{"num_hidden_layers": 8, "norm_eps": 1e-05, "attn_scale": 0.177, "tie_word_embeddings": false, "beta1": 0.9, "decay_shape": "sqrt"}
Each number is 128 + 24 x the weight over its row's rms, rounded and kept within 0 to 255. Layers, rows and columns count from 0. The size above them is the row's rms in percent of the matrix's.

# layer 3 MLP gate, 512x192, rms 0.0666, rows 495-505, columns 96-191
size [ 97  99 100 102 100  96 100 103 100 101  94]
[[110 119 114 136 139 122 141 150 122 126 128 136 142 127 184  90 127 112 157 140  91 148 121  73 147  78 133 163 164 167 121 140 111 136 125  87 142 139 138  98  90 141 105 155 113  90 109 106 139 123 125 125 134 153 144 163 147 159 133 136 135 127 108 165 118 119 121 137 120 120 178  95 157 117 111 141 103 127 139  97 139 116 140 123 132 125 139 108 153  98 112 140 128 147 128 138]
 [177 125 152  85 139 129 127  85 128 114 116 138 106 158 127 124 150 141 114 128 117 114 138 102 107 103 198 132 118 189 123 137 146 157 151 108 137 123 132 173  96 170 152 169 105 104 102  98 133 141 183 158 145 145 144 134 135 130 159  86 123 103 102 131 122  96 145 105  65  90 145 140 132 115 163 120 112  96  89  88 109 171 112 129 164 136  98 155 119 127 117 117 122  68 105 112]
 [ 86 156 151 161 123 161 108 129  77 122  95 140 135 115 112 122 143 133 140 146 132 105 136  80 119 145 163 118 117 145 104 134 119  80 155 141  92 100 115 120 126 140 139 116 132 102 150 123 125 125 127 107 152 117  91 131 150 156 115 133 182 148 162 158 112 168 131 140 128 190  69 155 100 117 155  79 121 148 138 130 150 124 111 141 114 146  98 123 107 128 139  96 118 136  79 117]
 [134 137 114 162 127 151  91 122 141 116  97 130 149 124 153  92  99 130 148 132  92 111 126 131 117 103 137 114 129 165 119 140 131 109 161 188 114 131 132 131 140 123 100 122 134 155 133 115 142 117 151 146 130 125 106 147 174 148 145 163 117 174  98 122 114 107  99 121 136  97 156 173 132 134 114  98 137 153 128 153 110 132 138 120 146 156  62 113 138 146 156  85 118 139 126 129]
 [150  98 135 163  91 136 141  99 143 103 149 118 114 112 133 127 146 147 167  96 109 114 112 120 139 128  90 116 114 141 100  87 167 126 111 126 132  96 147 147  96 133 100 158 137 108 131 124 115 114 141 131 164  95 108 123 147 127 135 148 170  82  99 133  99  94 113 140 122 119 163 140 125  77 108 149 131 134  90  98 179 122 130 127 103 121 137 120 147  92 133 134 121 140 111 143]
 [109 113 107  80 137 129 158 144 121 128 133 138  85 151 163 101 137 126 132 133 150 190 124 127 150 154 165 156 135 138 111 131  89 167 158 157  94  73 117 157 118 128 149 198 141  85 136 178 116 153 154 119 103 119  80 111 127 127 141 111 140 166 114 133 143 135 158 136 145 123 143 103  80 120 107 150 119 162  98 128 115 154 129  83 147 128 158  90 131 166  98 128 127 114  77 124]
 [141 126 172 142 143  96 102  86 142 102 145 171 129 112 136 127 109 113 106 118 100 137 158 102 165 116 124  83 109 110 127  90 133  88 137 119 129 150  96 140 117  80 138 139 134 104 115 130  94 129 133 123 151 120 104 141 150 134 163  88 129 186 103 110  95  91 121 123 145 149 117 136 113 125  96 181 159 135 114 108 103 106 131 146 153 121 158 100 130  90 161 152  67 152 109 126]
 [127 154 143 137 152 141 112 116 140 115 171 135 117 150 127 175 144  94 125 136 157 139  96 143 112 146 144 104 161 114  90 155 129 132 118 140 109 115  94 127 146 137 100 120 123 147 157 109 107 120 108 139 148 113 125 107 132 160 137 132 152 154 129 130 104 127  98 107 128 146 113 156 155 156 120 142 115 148  93 130 135 109 151 138 137 104 111 119 144 106  58  67 146 100 142 124]
 [107  92 123 102 136 140  84 126 132 128 153 134 143 124 146 117 150 129 177 119 104 133 153 134 101 122 160 152 170 158 143 133 117  76 115 139 110 139 135 104  86 169  80 153  98 117  99 115  84 110 150 132 152 115 159 127 156 132 128 148 104 135 187 105 129 122 140 124  89 114 136 114 111 159 119 123 141 153 144 139 161  76 102 127 117 126 132 149 132 111 184 139 116 110 156 142]
 [165 138 148 108  93 118 112 111 146 129 115 101 130 133 174 108 133 142 137 125 161 115 148 140  61 147 155 135 164 125 126 102 152 131 124 142 110  80 131 138 113 112 144 167 102 122 100 134 138 112 136 138 124 160  94 149 149  90 172 131 136 156 159 107 105 113 115 153 119  87 152  72 119 125 108 152 114 121 121  94 124 151  82 107 125 125 102 107 114 127 143 121 116 159 125 133]
 [130 121 146 141 162 141 114  67 186  97 127  96 100 126 153 111 133 112 146 139 115 156 140 129 118 119 120 110 150 138 116 173 102 121 114 124 114 106 111 165 152 139 135 133  98 159  72 122 107 115  77 135 144  77 154 138 140 115 134 149 135 147  82 136 125 134 153  69 143  92 126  91 158  98 145 164 174 103 130 119  98 154 132 121 154 153 130 122  98  97 138 133 100 112 103 129]]
# layer 3 MLP up, 512x192, rms 0.0625, rows 495-505, columns 96-191
size [102  96 101 104 101 102 102 102  98 101 103]
[[115 153 107 104 117 141 146 116  79 116 154  95 123 142 144 102 145 189 139 114 163 141 133 129 141 113 110 121  95 171 114 148 127 143  72 120 176 145 181 135  88 125 120 152 153 135 159 169 131 141 100 157 135 149 178 155 158 122 131 111 138 127 162 128 110 178 147 103 174 114 126 105 123 135 140  94 136 163 131 129 134 102 133 129 160 177 138  89  94 158 123  80 116 125  81 113]
 [160 165 140 103 126 158 102 129 102 125 145 124 161 144 105 149 176 124 112 115 155 182 135 122 154 152 129 121 127 131  92 145 154 155 136 170 103 108 131 116 140 144 134 140  88 105 138 144 143 126 131 125 129 173 150 130 135 111 172 120 161 147  99 115 152 143 103  75 149 156 106 148 114 155 129 197  88 125 122 127 124 147  67 145 148  99 128 173 156 143 105 159 135 168 125 112]
 [148  85 107 118 158  98 154 116 161 156 141 133 146 138 119  91 105 115 175 140 124 149  87  94 111 137  99 131 170 109 131 126 146 111 139 141  85 142 153 141 114 141 115 125 156 150 105 118 158 106 145  86 139  90 126 126 132 114 140 144 116 108  73 125 123  76 125 130 157 118 131  94 115 119 149 138 114  94 131 121 136 186 106 121 100 144 106 123  75 126 140 125 140 165 115 143]
 [149 128 150  90 160 138 147  95 127 120 107 165 146 155 165 114 113 168 112 140  83 127 146 102 115 116 141  99  90 139 122 118  83 154 143 115  91 111 140 131  97 140 149  99 120 142 117 154 158 137 146 136 131 122 157 110 141 106 141 122 125 176 121 167 105 116 152  85 107 154 137 151 152 112 156 117 105 118 103 120 182  81  78 121 113 111 150 103 117 145  90 106 131 102 148 139]
 [ 98 144 129 124 136 142  93 138 148 174 111 156 118 167  83 116 137 127  84 127 154 109 156 122 151 103 196 119 150 157 167 139 127 112 135 148 124  93 141 115 145 135 154 120 130 121 180 146 140 124 129 120 105 121 102 145 119 160 118 168 137 197 145  66 127 167 142 126 123 137 125 136 140 191 158 145 144  97 135  95 163 131 103 125 154 103 108 133 108 121 103 193 109 152  99 119]
 [107 160 117  68 184 138 135 102 105 106 137 126 202 148  85  84 119  97 162 118 142 141 108  97 136 143 132 138 102 141  92  86  83 133 109 156 110 133 134 154 160 171 146 161  92  93 113  90  99 124 143 117 131  96 119  95 112 125 166 155 130 140 152 130  96 151 100 137 115 115 155 144  82 129 165 133 144 127  89 124 107 126 134 153 124 155 119 154 132 141 115  97 163 179 123  97]
 [118 115 123 137 146 108  94 124 139 142 142 147  91 131 149  93 117 153 118 181 117 141 157 111 132 133 111  90 131 110 110  80 122 114 133 134 136 145  87 115 153  65 106 157 132 146 137 168 132 119 150 134 182 160 112 136 126 113 116 111 114 135 128  82 130 103 126 126 135 131  92 131 114 122  98 195 130 140 102  95 112 104  94 148  65  93 140 145 141 137 122 155 132 136 127 152]
 [130 123 124 159 163 108 102 151 154 104 136 146 116 124 113 137  68 155  65 117 137 119 154 123 151 128  97 116 133  91 129 133  83 151 131 121 125 115 130 117 108 158 154 139 124 134 132 153 137 134 142  99 105  93 120 148 140 182 107 126 120 103 111 146 154  86 105 127 153 124 169 163 164 136 116  92 147  92 156 116 132 138 111 141 185 101 149 111 136 126 143 112 129 129  84 149]
 [127  95 110 153 150 128  90 141 121 128  91 136 177 141 156 113 144  82 182 131 133 148 151 152 102 118 106 157 119 118 188 126 170  70 119 124 106 147 140 145 104 158 131 143  92 143 108 156 107 152 113 130 139  97 144  88 101  93 110 105 110 172 164 127 130 158 140 126  88 137 129 119 128 133 126 123 103 119 177 131 166 138 104 130 100 150  93 157 134 130 179 117  98 113 146 132]
 [137 111 184 104 137 136 132 119 138 133 133 128 193 128 178 124 145 138 109 114 158 101 134 163 141 119 147  87 105 132 118 120 103 124  84 181 153  90 100 179  94 115 142 132 129 110 168 136 134 126 139 125 118 134 149 131 144 156 152 131 137  92 128 106 170  78 164 105 140 126 137 129 127 149 140 179 134 140 123 119 119 129 112 151 136 135 147  97 142 133  93 153 137 102 172 122]
 [112 149  93 165 150 151 151 131 105 114 122 142 128 130 132 158 167 141 148 132 112 140  99 196 131 139 139 118 126 122 131 182 140  74 120 158 154 126 114 121 141 123 126 119 129 126 140 127 142 137 116  81 112 149 112 110 138 143 129 174  92 114 146 112 164 110 136 105 114 121 124 146 136 101 143  93 129 115 140 152 152 124 135 120 151 115 126  67  87 139  79  79 165 157 145 158]]
# layer 3 MLP down (transposed), 512x192, rms 0.0552, rows 495-505, columns 96-191
size [102  96 100 102 101 101 101 105  99 103 102]
[[138  84  89  98 137 170  76 128 102 133 155 168  76 138 147 120 117 122 130 115 105 157 103 109 172 111 134 180 164 120  90  94 118 149  74 129 155 121 136 119 116 121 137 119  87 122 113 128 126  90 126 102  84 118 111 120 162 152 109 154 134 104 150 128 149 112 104 167 107 140 148 119 131 131 163 108 151 145 155 145 111 126 130 118 152 145 170 113 117 123 137 132 120 142 149 126]
 [156 186 147 143 152 142 141  98 109 146 114 128 133 125 128  89 141 133 135 173 105 132 145 145 128 130 161 155 158 125  98 116 111 129 120 131 148 125 127 134 128  84 137 129  64  90 110 116  86 151 171 153 151 166 157 173 116 139 149 100 107 139 134 125 142 134 132 137  92 112 118 162  80 148 149 141 152  88 107  84 119 138 100 124  96 136 101 146 168 167 152 140  99 138 109 126]
 [104 116 162 104 103 169 126  83 123 147 116 122 113 121 115 146 153 162 143 158  88  68 157 126 112 151 151 106 132 135 136 179 144 152 129 101 147 115 121 152 159 105 145 133 107  96 109 119  97 168 127 151 142 171 196 142 104 114 111 124  88 146 133  89 113 141 118 132 132 129 157 144 160 114 158 156 107 143 124 109 157 125 137 116 168 153 147 157 126  89 135 141 121 127 142 112]
 [ 99 128 115 134 116 177 114 160 126 146 130 108 128 109 118 130 158 131 113 120 128 110 132  84 168 147 139 135 119 140  93 136 170 112 105 116  99 116 154  87 123 119 122 125 151 130 129 159 150 138 131 155 132 136 146  67 119 127 125 119 146 164 168 133 103  78 102 100 117 138  71 149 104 133 147 143 121  93 147 127 153 163 144 125 126 136 113 140 124 116 127 136 132 123  97 162]
 [150 159 115 134 129 160 116 127 154 135 121 140  77 156  98 126 145 143 101 124 103 170 125 113 173 136 106 103 100 110 161 118 127 156 112 125 118 120 134 181 165 162  92 102 122 120 143 156 112 120 121 156 107 120 134 223 113 112 127 153 105 101 110 141 133 122 142 121 112 118  61 123 144  94 155 159  87 146 107 118 141 120 132 135 134 143 101 135 128 138 118 161  24  78 144 125]
 [ 99 187 136 140 120 108 143 140 116 151 130  91 116  99 121 115 144  60 150 114 170 125 158 148 127 101  92 123 122 122 153 169 158 154 118 144 158 146 172 150 150 137 125 135 116  89 145 151 140 103 106 128  98 129 155 104 115 135 116 130 130 133 145  86 132 153 142 161 120  89 126 138 140 139  97 149 177 165 126  92 105 129 140 181 180 144 159 126 143  80  83 115 107 129 106 127]
 [123 145 102 137 116 110 154 147 154 187 111  92 124 116 105 131 145 164 124 183 115 104 116 141 159 102 106 128 178 152 109 119 133 114 162 164 146 112  98 111 150 130 119 126  98  85 133  88 100 204 112 149 148 130 163 105 103 165 138 140 117 141 164 137 133 194 134 129 124 126 139 133 116 123 144 111 152 164 113 132 146 142 110  87 129  96 129  98 126 121 130  94  91  91 121 122]
 [ 74 135  78 169 160 140 114 123 142  83 144 134 111 165 138 136 106 148 142 151 168 132 122 129  67 157 134 122 111 102 114 144 171 120 141  93 122  94 135 109 140  82 107 119 137 135 135 163 141  59 113 110 126 141 126 155 117  99 108 137 150 138 155 174 131  85 139  88 163 114 121 144 135 134 116 102 118 156 124 132 123 130 128 147 115 124 126  99 116 140 105 126 131 147 135 175]
 [114  96 122 161 157 115 153 151 169 177  97 185 147 142  98  73 155 129 135 132 119 132 149 129 153 113 138  94 146 136 153 175 127 144 122 160 154 125 142 145 147 104 136 117 148 128 129 143 159 214 122 145 148 127 155 100  87 131 109  98 125 123 151 153 151 122 125 149 175 161 138 151  97  93 118 132  91 121 128 108 142 134 135 142 152 159 143 130 155 105 148 162 111 111 118 121]
 [152 156 151 145 171 108 137  85 144 180 151 125 119 127 165 118 103 136 173  91 143 136 144 149 155 143 145 133 142 137 119 143 133  94 129 114 106 140 123 130 117  73 103 134  87  72  88 122 162 135 125 102  84 122 134 156 141 130 157 132 130 150  98 156  93 148 123  98 138 126 106 124  82 134 137 168 117 136 139 123 122 152  88 137 149 106 162 141 116 149 124 132 114 129 123 120]
 [176 125  91 128 171 101 126 115 147 125 121 152 128 121 144 157 167 128 145 135 108 101 160 134 131 126 142 105 119 159 168 136 154  92 107 126 126 113 113  81  82 124  91 121 121 107 148 132 121 104  89 148 160 167 143 125 143  81 111 134 133  92 121 165 145 142 114 155 128 123 108 154 147  95 131 123 130 175 122  88 164 160 143 104 137  95 102 141 138 104 145 152  83  69 142 170]]